config = dict(
    intermediate_size=256,
    norm='layernorm',
    rope_fraction=0.5,
    tie_word_embeddings=False,
    init_std_down=0.0,
    optimizer='muon_variant',
    lr_mult_up=1.06,
    beta1=0.93,
    lr_head=0.00842,
    max_grad_norm=0.5,
    doc_mask=True,
    z_loss=1e-05,
    dataset='wikipedia_en',
)
Each number is 128 + 32 x the weight over its row's rms, rounded and kept within 0 to 255. Layers, rows and columns count from 0. Numbers have three digits each. The size before them is the row's rms in percent of the matrix's.

# down: layer 8 MLP down (transposed), 256x64, rms 0.165, rows 24-123, columns 0-63
# up: layer 8 MLP up, 256x64, rms 0.173, rows 25-124, columns 0-63
down24 103:144056084090131123139154136144130090095172100124149097110124133098118118106143105130160181151155118094198083147146126131138181123108081168094121121115173202163146096134194074122077155086119162
up25 100:121114128149154143143149161177140139121129183116157132162195153134147121109094127079093117120122125145154139076221139163155106135095166117177162102059148124072141165173073123114154166126084080
down25 113:111154121111133119070175052094126096137122181097180099122133090193146143149123173156131160111177082114134178104172182112140129133153164119103132132087154041097147139129148127096116093103088136
up26 089:122177116121059108147076145137089154116056172128103131121102187117163157119143132157104179080128119185126180128183181102081112143133162119170117150102153094169133141142157145162156085153131174
down26 084:120158152096124128093153101132222131095151056156088092140152140119119151084161145089168130152135150130092098149156135127119140070117170190142121189167124131102085140137060142142070155111092115
up27 107:137116100097168120137094151082111099064096124193095122112146189136144129115141068106116184095126088183151219094172127097124159177105135103137126079113146174123121175159128133145169112135142117
down27 089:104144124155151153140091137105143206147108111139115084086091196118154114123173165164116087136081103141104128124158110097105155137126178151118164080092167102144108172152041184131078121138089148
up28 093:082140136191135171133112127102139132184129094149110134129122157141126114208092145103130058116110093156172107143172162117102077135073149192152201149145123142109112124092150118101080139166177160
down28 094:132131102112082063104159171124117108162133120126081137138135148148115101130105190169164190128171122102097119144098149153130140115150109089051099176165134102065170161161133126152182128054124097
up29 098:089111110112137109090182161107120151108161144153071114121163101146218121146112144088123115160102120139155166104131149119076160139183158143140183162136181171089149185112067149089166120172152115
down29 090:102165135132117119155121129142149125170129161136085135167114100097042166154115149141118154128066096119081111145122096167099157166142127109125114100150196043137143100130141108066137090183183170
up30 113:109114151142134180135115100137115099209158136188111114091140134089129113137180118113138151135135178126107111058117141138153118128079134150228090125131128157151135092101108137135109129235151159
down30 097:148139170116153106120120122131164099170140161193103162118145155125180095106191088073106140133077074134173081121106134144125152094097104090153141110103117209208127136090125124092122150100088144
up31 107:134128127139213089158118088128126143195159107115131135158142202091203138102121178144125148120150127083154118097111147117141092125125152069124161134102094102137081194153089100103192142143099147
down31 115:118117144069155110117122064067129127153134145158166150148168136083128139103190146192093070162110123114137158135140210108136142068113127105171113158095110138117109164156086082073173134121110128
up32 095:105134158064173084118097175110070100127145124133114101100114156099158139146089129118140159149115078152103154107094135116194098041107127160167104092082129112158165105070191164164145152124128137
down32 098:125121146117113162148126131164147134107112108123244103146098093138165104122133075166072120113131183152121121093178104122050142144192122124137119159172111084112118152152108165137118092071090154
up33 099:123062122163184139084111126160114121142124140104210076172111115120116093137164090129153111136142144142112117148099070132097122119148160085135160165133107132152101089189114198148153155085210132
down33 110:069133084117145092155136104133157075116116184132165067095195148136070140076129093151154121114127133101073085100149139109169139206142174119147117099155136153082101114186160142147122145159134122
up34 107:196103101131148211159159123140146131121135157106186141124141191108151174155135150091164110151112137147091119076226090152164092148118100151148108098073091151146156114119121117178131126101120104
down34 117:138108137143134116093201145160115102106138171155174125086124187210136168120157118144159145142155118167089134133131088098095105145091108130115134112047131106121057060135169125106150072114146152
up35 095:090093123160209140137138099151183180119095125185096125126141137131128157103150126084092130162115127129138105158084106124109101110199077160103173170178099155136117140108114068157160146196100159
down35 094:158144105155113168155108132117197153086104098112170117174143161125112141140151085092106078191124088145117110136103085142141113150148063197129140188173079189124104105095116118153088130085148107
up36 088:143118178177069140088146121156100125128149111125123118156155127189165143142126116114146152161171106147106194145146120120146111189121160208076140180135198148159171153076118133093082127136091150
down36 085:094180131167146120115072096062163135195143167109023149120118167138155103128125144124121088186091124114075129165113139124138191136132131098123117133105077126120175136152100097152162125168160118
up37 099:141113126124130062151090122115136086109067097060164166099082111111145209185153127166142162139147144175184155127156112134102127143095157150177131184109123177123165150138123115081143118135182123
down37 091:130140115157082159144107153054097163157143086112160162143171095169201134085180131088188072124151137111101093164100109113126086141140129137093117117086080122145137126133168162154083102151111186
up38 087:149154063139107092148166132155130097131114112211191097137124100137068094123119150049102120086092109123106129114178146155152104098109089146140107138088152091148098109150136114071175164066121126
down38 104:157157119094100174102135103115066107101104118164158168115123113125011125151117087138121145208086186164171156131102162146095132109125142123116121130103105075189144140143117120158121139144162093
up39 094:181149177141133093188134129122108167181089101164104151120124120120179103225166114119112114137083180147128145177141147140150129110120156140172165130117126128107135188151164183168123185127179120
down39 099:111116110075126202107171128179189096161154097109142081138112163147103178094108117101144190155151102124146092131109132136103142178151133114105130165122113058158140071110149089077094114175164116
up40 086:124105146123157134131120145140174147114130129138150096059197150144188173098182149110081092111159133162119149171093140145114144137173196112129198142155166136147113151157088105114182081150189136
down40 091:100188120144154157172174173146078134128149181122084146197095130069111096087093108150124166120099127110119123064153120084116098178139087147137101138118121125132096095099186075158126150136111185
up41 089:121194151125153134177178101168170182118107149097148102150118152153154080137160117107106115111069166137143128180122100144142092138166112163169111183148100081136082121067140196097146124076133099
down41 093:156123108154156128096107145141097112116178113163050135139137135185124134140084132143151121087176104173087153117138157121154088119067108076055135115079187154123193173103136119169088118149099136
up42 092:159134153165116102093166228127097085120173066169110103108067117124095189111106116068156126113121114144146134083117121108166105133157199154139116129122161139140115137122141096086191124118126083
down42 093:130095078150093183111088165157203155139136172148085126089120153151146098126184137121124139077088128188168144101124172089123127110132100089111099065103108114108166098171131097093122193142159145
up43 086:155100096132118143054102163205128148188145169128090103158160161108156094109130160086091107118137180115180140159146123127163141107143192095122163128151103124086149134096041121116111138136132180
down43 100:144180180094077131120138138150162091148116184092138106190073118167131169127113142174082131138098163107125107191087138151114122157146102175110128088143109043100094089085143123169110152131102138
up44 080:135150126119174144089194128156152111124123138103195123112167124147114110145172080148161160128136107138142101178104118119087079117178138137145186180070158065142128164104193137155106130141202150
down44 097:085128123116111130192087126118112162117151089154125168138129122107133141152179158107126098155107136174098119086153142141190228127104153090089100098165098176088158118157064138120171097132080096
up45 108:138180099103130142159105094172142048147134160105123146117139133169152138077148128137098189132151173175161213107180112158111151143131110182138181182127129108122155140110108080110166158178119135
down45 109:120127117114115121114133146167194137092115071111145143124187126192196144154092185156154129129118102155133112131128159108019071143097116123131164127048108132120111138096086151145114132129169136
up46 099:094124103115116109105181080135102074143130123106116097132098130170149105143140228093107044066093106134107137129095133157119106094164185137127151136094089132115046157132087145123120134098132153
down46 098:153170125146141142064203162142037109131144087156083212168086086114096135173109138096152113120075142110138149089097121135160160112130093168111134147125132111123139099122154139105133186163108112
up47 107:186137109132101178113142126175108113183118088134096179102132201157183129158104169109170156132155163158097176140156147133130129086073162133122204161090065154136127103108139123137128133104180133
down47 090:151106164087140135117112148099185129101117064172138121101120175114076166112120124176103132110142122076068172190186099125130070168124198131177087138183124130132161115101128135118099094099131124
up48 089:125140122147113144165115157181142095113121186143217131160122116141107178125142098115106203088126104144077142179180113143106115104130110146111085192181127126177083119131159118152141071079129155
down48 089:150103122093165074160123140103114126142179144186145147115143124136040124147079158158136142092115040136113103146138157153102121099149090107097164119221176082156138125132148154154151128117099097
up49 105:116103124155086137095160121186190121172062115156113113111106176127151154098084112123116138148128148149069138154121174188189172150128207110168111124152151200142099137168158138140155137149118118
down49 087:138193103133123119137163144088118197168108144109120126119176109115142051113115084095150072119093174067136164117078119124142077123117125136197118168156109214161121100130118106138146133140105161
up50 086:110125161101117135207144147177137079160130108099107110098133176042128136188084107105090104149121098168091107158112123171106154157200169102103137172116128092121115114154163099068125133138097119
down50 110:135181121112117138127141050118149146163136177115155124124123087163096085123129092175070169121094115158137130116132137093135059124155108088127101106130131118137146161056156115201160102135220144
up51 097:126098188127097143171171123145076150149119111151135171131155125203174166213171110157133169136136123120119105078114155118144092147142175142119173118180110173118150195148124150120121145150166072
down51 093:159131113129126160152174105156152104144131129107159102040117131116141164128107148156148134121126140114095060081051127103154158132090209098197123126106121166163087117119143145076119094140194124
up52 109:130128145201117108115081122131136108120104131067160149161063074073170191184085104077139097093121144140114095160132141167117108103192147147087150121109166144147110110135130170169146075137110102
down52 106:121086099120165153142095154154147088120110142114151186137100128106165137181081113104152087114158100065124123111132187205119142124138066148153134093021115149147127137151132142124179091132108159
up53 113:126154090132104062148132156105166073194162126079135084178127089096156092145145138116163128148127081131121162069133106098082083097133149131097142170136123141106123149146118101048168121147087068
down53 090:176084131078140137130145128124171105097126127117132109187202121100106128105158113097119108141191168156124158089119179129135046120159156149104157087089152057139154124117154156076099163142075121
up54 098:098129105154093107134069088120086117098069089114122153117143138153079151102107140127110071100102121120125120118173104125140114114187135162151127170109205089105113141129172066178090163201127079
down54 097:094124061086133112142111138126141151079129219167113064107113121087129149123157132154149150108132207179111151105149169094126126105176156104140159086152097179113137133110139111098141060109100169
up55 095:136134082163117088182148101153094104162109153154128099123123146108147096103101128134080164185133091148115058124094163144128120146114180107090081154092129136162067165133064189067109150103107096
down55 109:194151100148132080142158140088135137130143106117155130095174141129092152109139104147122203109060123114143116146119180172092113132083158140145095114059096180139124121107126176095184168055132095
up56 086:151135153141118106158101129157101127101172133167174132200156140116114131154125127140054117118168206148174103110086168118146160058122120138126218144120115135154169102102114121156097072149173132
down56 111:125121141095132113097132175157086143175114183141078138167090128132106138114105092104115093122200097130178120171080117120125093139099138100096095124018138143155136159139165139166168187119168126
up57 097:145079150118131107105112119126133062079115146115128126107148057114119125089107107116147081167110121192182155126161148119129073127141109151192074139140099147128171181093153155158184083096190117
down57 102:127184139172091104134175087081118108136142016140095181167124176163065101094148146104134140095097144130161143129210126156155136133091094149136117128128130065128164129123119141153127134124106101
up58 104:145106167181124133107161100140121122178070151081181135154135108126152106119068099125078159099111124115090126109104092103147106113117062181111177088107156151125188190157114119112108159147192169
down58 107:122109114125103118112116197082130060078127089106167106079127103077102108109144069136161120125181092138183106166129151154178144125097145146141139115105159211127122166106115142155112199150164115
up59 107:145131123155147150127114133121170088102159175117176110148109096127090178190153140153120171070160135162092150063090158199166132151177182155151144117135162165170135162108140109051137130137121129
down59 098:171136139108079115094119095062179131131147126110114120119128102215141119193132119105112173113137142138139130135109129107124118160087166106131101170060073125129152133165117103134163135120240094
up60 077:132121207159100103074117142189105147085118101097113116063157128140144105149120091122114187126137149165150094138132084117108101125084130125136143119167148164141133137117149212166166203077103090
down60 107:125129123055134162170123101125167118135114142102182158161090061112105137130184073127134100124159147129083168127138145147154142097126122121146092117165162038178136137112158093098143058133094179
up61 092:132080106099126158135167092142118130163172135142171146112101151240108172168115142082151121153063139151121125145118119063135105136126165111176110092135112144145115190098121108169171110113062120
down61 108:111144198094117135191083128175095093097122114170126129131223082143134105159132145142113113160102128171138118112121146091145193127127143157115094134080074120147106092162082152115095131055151151
up62 097:087088095176076172164081144148156037097104135132156139176098129143123178070137102110115129109103151160071135070181126094177105137128135156127117116168098125128118142132071120157130120165133080
down62 115:175177160071163122159076114069102101132174202143096095087118131143131062151148126088133092180154134156131121189110129135135129121152154133115127128167105076068155099108185150108094128142134107
up63 094:127131137082181125107100126137179154105151150043131139125140188133137114124070104086138161115107132107091127065145159154144109091172132106147135111133168082152121157007118114139125143164100140
down63 092:121132164119185141096142094112089114154130122120074160148118151111136114098115076175154080175093141094162084162125170167138111104099117139102128165138072243091099120110125163148117109087155160
up64 105:134077158187095100195114175157132165110147093160154125188124099134109098164193115118116111114100137155107138134078091129152131100126110058164154115134107193125115192113125119202146097097132129
down64 113:103074156104102125112191122221153133109159127121077070118147127211087110169111144079148112131130120148097145108108133098114096111137155169138168111073082154132156120157170109123086127159170153
up65 121:058096132130115172099124062169101094084097133105121093092158129085055158142112118101116108125095097111126105126122094115114157100075140115106082134079110087107039137074099094118092124118104113
down65 103:164102109097118157154137080129115202158142119127143100091107119115113106176110125135131155109173097141191102120087137124067104105132165105175139124104122220141134073122149144099128129106230104
up66 110:069132114211201091138170117186182145120146145124179145156152108134157113216144112072096083114097164151126109129126104109136100127113114073119091121124121185139119145114113126136110103090127084
down66 100:067163112136147142146104098163180156125106125110146106165105108119067138141135130147136123179118108165114156151209179114082127126100126121187072083168079125069120133088126141180109185101113095
up67 095:125134087081140139111045115121137153151154125194156108074118135114148148139100147136059088152132103223098123171097140125126094092131168132157119117176139116184089121104152100103116191096125106
down67 104:102129175195108128088131175158056080126121170043080140198143136121123114137118106135158142127177134063161101117102131126105117129179105123114173142073135120085159162171147131141115096154123123
up68 097:176122148193130149198111076163150120128139099200086137121163157131163090195125133143132145099154185172146125183137130138141104127173116172074141147187154108139119164156156090097126133172117116
down68 114:123118141130175128076115123080121129146079113051135117219123081064112178090143156133136132129113139155123141078139125116109195178137130129094120155180102104123136162135131180117163166061129145
up69 105:171132082097178150094182055128127138140149204128120155122116129206171152075109134099140168149104156184113137161196078131116116108128153139118096119067145118137126093108129135110173145165125106
down69 116:156104172117096099126174135112137099063157125167168100108109138186124127147102185164108058145132137208096083116142170121158165122103133145148180116120093111136138035152110126110111136097091138
up70 095:156122125128151148124094127105146168144104130141141127150137030209105167076159143087118132103203136136146137105146112153140154126187140099114087160096073143132085174082071137118138134109133066
down70 085:077116146137162151148149101152093124119073131149203127131130132052106086130138110078136173131127183139147095113129113167136042107107095124145186126137131129119096122189184181143074150130098138
up71 097:118138098134180118142083068168151140122140116136152078078103158086121151181092189101080171110111099076139167096110094136129163088131158067094065095130129117163073151115162112085121139116126116
down71 087:161179120075137164070165107101082133107137114069159117087137130146177158122105150111082148134137158150068086122163097108153163117098174120097159108170122198155138161096104169124130112163117058
up72 087:115177074171135156152165106077125086153157171122144073131135110091074117155131101123155085123126195169107140162093167095103185121121143156115147159127107155136163172173121077143150097095187165
down72 103:139071098140101173100143153156111147092085175135100125125097168172192095115092169137172141089161106142154137096191093107127114185121115112128101116164113089120167175049106146133107156116076153
up73 100:164136098153061117115136100117132098182188120105091155199151102112149161146149127146132118145194175163116110188099051136137084149186135138143123089143158155114087149141133179087134125153131167
down73 089:178162141112089125068094195117088038146145129114097108134117103048159125131133206142148119096115124141162103158154152113153217124111128121123167123136154140143096143114112114135131094087148164
up74 100:125154070166099153123143093090159065140133086098102142094167100101153145163113084096167149154114113127107155103078099132177146161162086122186126095111152147164069162087071071118091100123119147
down74 087:151186091125149177121130100145121107133131043137140155123102152159165170085086158158159121155084150112058122151096124145179197114130089121160121085141140095094134161090108106130108186080092148
up75 108:144096106123177166109070151133147160126117155152158068181135172135101150166074113122164174165207175117164095079150133113133122148200143166189114155116180158128122138102149155118142138100122145
down75 107:149134111099151100080172139068164161143185124131087167185096107081136171090109117129122149149102139151092095177121107159136154129105139182129068087108119128194062141106101128137124082170154167
up76 115:129092198141131086100129109111117134106137148135139138122126133101112140074192095132172071132110150109112190091133122091092083108164199139124147122132153172140206160107182121147161165201136118
down76 105:124139143119093127122139110153147033092082184145102188191156150156083135173159150122157144132079145093130212118136144148094151105112165130111112053138113139093132137094130171115136097101116098
up77 112:106129093171123100136088200093106126167088074155104107154095172121179095130148102157157137101113152161092121106103165120152138124170126122111083144127139166151155101148135111201120209186178160
down77 079:113105174131179088122136097141126082141188183137106170060158155094138142134110152141068135160081108139128139127139178077059112115083149133131152131147143097085118181143148146134116101084086193
up78 101:121098161099075107127155148115097196146153106131072094153079121105151113095194068130118145141166158137155158118081128166125090181162071097169187133124151182137078175100117124118133101131115129
down78 099:155147180106056137081158182119113150135143112075138132135126164112133118108162152083185131145161115173158157078069131095121147114185071103145187136098145092140089090099099086146110129148151170
up79 092:123069145173064139176092156142105127123166107154134053166064197145152156141122110129109148124070127122122097107187167132156153135113135159119174115170157131069140201134105106157137130144118113
down79 111:172114133180085097152038158104111142143154167136116121093108134184122127094133161140130133105177119134147091096150100125149155104085112044116157128152103159090181157194114126148117096164161079
up80 095:115117129155127107098120052074141153206175145083143112164088172197166160129093141150090128127128112099134152108108156206165121152138111114131106161102131147173114149154161096151133096082135186
down80 109:108169128139133144123135129114159195118154079064148145162131121092074128100156143105098136109112132067125161081123162199112190115141111106114129106078194145143150132117146082093121076121174195
up81 104:133136107067169044165117156135164167133158169109150141111121168111130140161169128163146129118183129153147086119179101100161118126125170100168152112113161199153147197119193122153126105152078133
down81 089:208117168147083155139176133126145133154136113134093132111130152096175184131110166148138068144106134102135118113098152115070120081163169082097135126097163009099149134168129109131145122102144134
up82 103:103111151191171135182138090107044078078144119128123128131091124143108119148179120131141067106120106095132163155105104167147088097108151090081179143119157080180099134107112104128201152156135125
down82 106:121078101143099104115075115066155139122111157157123183177120155132161144164125142141115150072066138160166151130168115109160081153101130077140154159150151206104152090109112129135058073154098130
up83 119:184086148123079145101138081199128090154176136124127081140104119176122163167109141069108164134130150130095156126156117162178160140143179183123129169146097176127156108107072120100049126129127137
down83 113:111127138179153105174203148155175106129167152126120117103143102125146144126134167138093105071129138099140131106168179128147089133084124121050166112137191047085157113114130107071124136147070131
up84 096:112150206125091188093124107129107120162125137108178123182128158125104111138125168108151081183173141164119097132121114138127147159128180181090140152128146152193160093152060128162098177162138178
down84 085:048085066123145115130136147136100077093116114084161080099113184112152161093146216144080145102131160129127146119143163169091104124153164162175156123123150155064131121163152147090123130097119145
up85 104:113119098141145100126122094122102124179133143117159119105089191118125130138082160154109081100176103200119111098094178154134084071087138238132149148133097170129123123151086102153140098122174155
down85 104:100095166119153126175162131119068125094130099153105101177063131116192118179151175155113093144164143129150117074161080164143188131126105093108140115149156050145147118145112071135099144143076130
up86 094:170116152164063120108057092109163082107140129121140109096114128104123126122100064090097150128139101114139129109069134182141146130149125151118153110118119154099203164080187101126096096206170154
down86 079:086134129143089091105197149148105151138164143116156086178122058161133154107117183129074153115084105126151111134123150141152101148122088136131143148109067126167103140096092116163087168085158220
up87 100:051138154105139134135189094154127122162157133083152050106138109172118071167101075089156086168100095146119108132194071146163124094126125170062130142102130129086113099116102115102150120120132130
down87 097:154100148116148118116141167124175123103114107108143148156100169086131077110165081171143090026200101109114072120199112142117081104119126085143157140122125146140150101122140170181117120163112174
up88 101:172110113093153164137095103173116107111164108180145119107203126121195060172122110122142098133071093161109138132135130128119121121216130125135162146114153061125129073054127136157142165137126126
down88 115:107122109119114125133137093086152162193146118095047134149101156066062122090143110079131136135133121105131103188096130082124097171134169151128132142110104141160117164191200162171129177113150110
up89 093:132149128139131119122090114130118083103142140186128071129132113121145128180080174079061143068148151132105126161206199096144057132127126154127109147044098137100105114120132143146096092162127135
down89 095:110152139107112115139157143151132127096129141144118097089153151128129154132120152160180144121087122075067082120142132095181144160155076105127127101109189059111156109214155170100146085198076117
up90 094:083072159116100119162072099103110110142109118186173138152139099108153140112205138136048140108131054116077151117083152176128106074066126150122145151097164142122180116108120134100125136103118127
down90 096:163111156138163099124160152119100113129156107094100178113106116137172130025059154073126106170161150129152076113163099109114131150141163071125148186124110095093131153133156108104118159173180096
up91 093:110192098179079152154150114096118125191141181149112135204175156199137105158156088100113107117149088162122122140174157146146151085106128121167121139133179134102133138161126098116132089048129128
down91 090:138145125156105182100133149091121148119135119129000121133174127134108125048115148067179148159161167148175134140121144136148130089093129122115145105103161133077162146131156136142115099105102166
up92 100:146130140128155112051074148090118145145047099137106120167139163153177148147149085137173151124175182108167107161166109161152111099151120173157176148117144124147124166086179148106167155130181163
down92 097:199143173082166122165135081113102107131122054117109103074157145121122107151110076139130115155143152107158181186209117118119126135114157176129092151131068098161149148112136148131131136095087069
up93 102:090128163159108159167132081121042138111152132158118132159102154124153129113117140113154083163141101130123102097107175082114044097158166150080139169220123142118155158155124119127149119087191122
down93 111:041140089144099191146126158101158148100165132112101128139107143122113120111108159174160148137176103166110112102152124099081135102088136080060114108150140209137127144158142172163109105055163130
up94 106:128130142098152121159104137153133175172097130054125139152112180076143135093101166100086136133088079138115145164136190157108053117125095130124159171101083106090099109069082090168148165107098134
down94 104:162087140145157113098162137155073125145060122087097141137118145094102124127123137111128163155106138172148088183056111133108182145128151084116185105057113162147142165115137137098102198082171154
up95 099:142138122133179106118112159144132074158142103185194117126146211131123115193116112133140160143100171174083135096135133111128114109143083170138202156111146068131172150148159112166122172159182119
down95 109:123164150124130163151083143138132207112137196088060113165107110061120173104087155141134091133157088104129114192149125189175113128109168126145090126058119129153122110135071124107122148116154117
up96 100:169185105089078088151146101114114157196113130177187096181082147130136117143141156093156072114088108155161129105131138116120149141078139191046128170112165101113122170116115132126093154112121102
down96 105:105157138126146152097163179111143137096159127081145170128184179153073123114143157088122159100112102160154105197166121050062085119119104134102152143096185166133084084101151144134100125116089128
up97 093:062126173117138126117127157158126132158119121109219141166152157167124126126113094118098161133184137215072120125132126144120124153095106137124085064106096151157144150125091092099167071076098161
down97 105:137114113136097109124117070143152127132205127116083130085117112028129083120119163136134131175103105105183121154163158132151114161118145155127080137214118094129158139092135150161123201110135082
up98 088:131118144118125121142177161172087143071065200099121134137194142092135181107151124098171085116128169135099127125073111104091112142074119144093176196123146131172136179142126124115129067146126101
down98 102:162093144133130126132104087120144130126143103110056115186163149121133137146121139148058101135101133168115124178162164101177156135138111060117101078199115109177193078112107153182126132145110080
up99 093:158105102133105172124087091184099059128098143100137099102157192210111142136130139064188127099149158126111139101136120112142172093125105165148138117105103109131121178103069103084113081118143178
down99 087:127100112116116173229144129145165110092125181097125135122072131158131154130098224104130167146120095087104103115153135176104100197074102139120147103145105137107103136176147124097135116079154116
up100 100:149140143120120187126120142152054136170122070103163120092129158126155133091171150141089163088165126168188155091159114131164068149092154171174084141121098130119091120138115155198160073118150140
down100 107:128032074126108117185107127099165150092133130090101122152132139112121141096132097127146121092116129182145199107148147147124145191120125174153148141222108097097136136158150130124093160061112099
up101 100:165105162104103123158111100136156152137100151188117183157200119045113084120133129154106104129157154132126153091093171127148076122195188161164105106107157157100162115127123092071130108126172145
down101 089:145121111119129125119130136087137097056201102171130120106134174179137121177111151091169109163136148148128134091100071163123146159046164108115139088165088163158186121090125156077122134090103159
up102 101:160141084141084175126131131103131089102107156114121081143108098147088149122110165097062137139107098169108098141130093077169123084137159086105149155115136175070053154103166162133160176087121068
down102 112:134172091111137129120091107093132174118109158091050116104201175081087128112143134102105142164140116099213138155108121102137156151135129180120141125100106168108080126151143202163160134072129104
up103 101:179093133124125111155145131146130128096062165087145158142132175103151119139127213106107135133088101133116099175167149084151087120166125178076098132117090082179159171051140147111102125089157138
down103 084:128174123128166140128094150123116146183165077172159082092091118153134133155156121155126158093129166104159139119174102087080122137141139047143090086085153124118070133217127123125130181127107079
up104 095:104147090124135154095109054132145151151200137143110073178128118165177186108110144100114150161092146113147145164165124128170078129103097126038138190130152079121121166108149103097145097113145122
down104 121:111202105158121100134154171074111176065100111151150097158175110115132129113121112088138160178176118173129136106134125160122137166108089144138140090107151176109147136046112084132120081181069126
up105 091:131164166115157097113125189122138110182164119138100120114132101142127160106179093161119160089075096151100136094178076118188100122104146162105110137172168137159083112151170166140177212088125115
down105 092:164132143139129147136132185152089131106112181132144143075153138065071136131095177096139145096126087137096088102164124172126147173110105133101174149214117081145134080045125112121152115147092146
up106 081:131169124073119112130178135117099129132150176083099065148137144148167116163157158104102099141099073168093133148076087148118077124109120149124163143129145133133085154179125147199132120126234137
down106 094:119076132204137152107113119112090154151047131185149144118106142148139090137104152102172116122199119096141114128182155131140057162163087085135128106096157160160167110143127108083125062135104141
up107 106:162176150127117134106100128128110176152160157165143129145125130116161154134125100128150083196163170187140082082141160169149141166183205114183126119083119137151146165129192160168104176135095113
down107 098:170102159084118105170147131160180133141173138131140090161125112148120100166109137146126141118126079144133161167112139100140117119081104090103104155148131203158132027100125145106038140079116173
up108 107:132100087122110056151139106154118123124098078090174113182128155098185164158115146132125100058148103114137160153131138073184084108056136149142194127084129108129120127186109079154124129115099116
down108 094:107146135074156102087143126099109111180105078119124120101194106126112135155093122101158096105097158099171050091139196118170122161070133127186173111133141104188142146147155137161124116111104184
up109 102:065212098124184117152127098138111162159110146112114130149170106150157114159113106071173085144105071131145121072128110076185103090116122158097109171118154078142079131161156129145160124115101083
down109 083:151136161111078130128193151133170136139132116124103138073178144164125124163140180187186054122172077126130123117152159143127113107078107136119130077144117137134100127086140133145036100063125136
up110 091:131128204107124178136126116163132125145153146076160172154140091131168145130170036099117153133183122104169138163179121118102146139135188055146094144123086120145100140137184173127123122124088160
down110 134:143092098143144086110124124111132176063103104161108095143143143130103124156099169082093140119077178138123110121138162142125108116120089157168158093248188129135195109126081093144121159138120108
up111 086:145144105116094161184099171181128133125163198203106137143108172119138147158075107080146177115132132182135130147115151093171123127088113165154115148163095101165142125165203177139115166107097130
down111 104:118139159122133176065140129144091129112116161100117139139195117127096143155103119122133077107103141074140115098180127171093156154152154091117205145204200082111132070106125096136133142129070136
up112 089:164121161144135134118083170199180098083151092157186103136175137148128160149171126091150095152094159200153144182147129129102164059135143152169134136149167144149145151138186128153100179127135114
down112 086:116135102180152121167212112109097180171109165111136074152144110131135126118099127130126198104171105103098127107086143109142164163133143113097172125065127120184101154090078092135178072106138097
up113 108:178083092110152146068129180099154139164166119127121120123108194145175161132120145107129139091163126154090151107129170152087103090168178206113158132133121187114089068178162130105129137132164105
down113 101:142136156153123132107146154108146148143132057119104173101149115054124047139144129119134207153176160126135143118127102146138165061115126159083112128155083129073084115112163143206161104112118096
up114 121:147122117104153131096114138132108114158159099145183145157177175182154092115134130128090099081089149158118129059159089114175128070108126199164093153132084104125146138039156096154114122172138108
down114 151:143131112117086115124105083112163178158102149088153146134124124132135215158110143103104175125092124121120107184106137156126106224094105109139124081086078156170097160117151143078166150082166093
up115 097:108118080092046177158120127141051133132173089129151079207174126143088151117150118124093139137153052131137136141139146119128146120105167125069147144122152082158149119133163142191134088104119145
down115 099:085138141132152131073075153157154079129129090128099123135131112126124141091153130097186105155151129196173071115073154143085083117156135120137118189173085091112131147170208144123116100087165147
up116 113:093098139080081076091129106156074153129113088170130153154158148140112159114128058115126190068123131152104087127108151116136105122109108081094109158049156145146117061158137111097116070099155138
down116 107:126149098131156050124083101178159138145111113126164107184092130192154159105165104135090170140092177129157110084127145121093160147176097110106144126039142168118109086124163136157104127082152102
up117 113:134082143141109070149127134131157141153090110084108160120134111123144131128179142111042145032095126183183135091136127123134126101142148141145079138112087192105175079166126126162119135182163134
down117 101:127129133150142098121131092102174173113167058157152122114134102177085111136165142113113099159110054106153095118215091171137101184105177117126172166100075122109134133113172121122096155164088128
up118 086:188118135155122174121133158146127084125167122118091141126151131189120139068063119111096160110158112157149143152128125150150085034115133189146138138146133062159093106094137087116183119126071090
down118 095:123111109179131086116106155132157125143131168144055124087099160179128090093182123149086132125110132194132131153098171102134149172122118085113123105113127178080084110092131160120149184101090215
up119 102:165144157172135110114093113124082117164163166088112155138130218127134124152131087138112139136151100099174124048149165116176096097105154136151174130097097163102153170143131218098124137166116162
down119 096:151108117162134103083191106142140123151132172114129157142148163146113104082144082172105133144160128160132131120077102157088063135062077134090125100152128124207150162082161096191097146139076124
up120 100:121118143127069156137090132094149156106121134051056140139128101170109142064097101141093117106127109137150117136115090129196091108166113087147116106130143168125144157096092054117195144181095094
down120 096:108158150156096177163071066173138155165112075073085104139098145126157087070159127171144152174113073148120135096151144125123118160130110141089124172175124176099127101099125179075129160128136090
up121 083:166118104108048185165149144178147110100133095087102134120163154091178148079143075108114119116106152151172133154135114132101149081190129150129153141086120025115107125167106144137107173113120118
down121 118:109119169134135078126080053123120114192131156132098108130093097161105129147132149116131143157152110129099146124125170112193100139109130099093089141153099255175152146071146111123130102137135134
up122 108:177084119154139169112146112145208155129134177227128120138089153163154126138121165093152101155125118156121132091087105158120111084107172124186129153167106167160115151116120104050147154118151096
down122 097:124104134145147130142180136136158142115127169145110134112132117067140170165125146117160107183106180159093107071108130136129150153167119059136179125149095110170092100122041132107064050165112139
up123 116:117121134141096135118128130165125112133056127091166107131144122176101199127125138154135120126148147131130153156159157194205113164191157130129144099080134214184156126133168095175096092128088148
down123 094:077068135112161098138166070110128144113139082090178085123121111138159126139138139079077116179189143039146100157088171107120185143106151167141152127095144166107097124157154127168107129166129135
up124 100:126083140106117163125152124189097082151147142154105115123115151163138089057135085132100162097157137097134221115188069144152097188143154158134131150106119148132164089109080181148118127162128090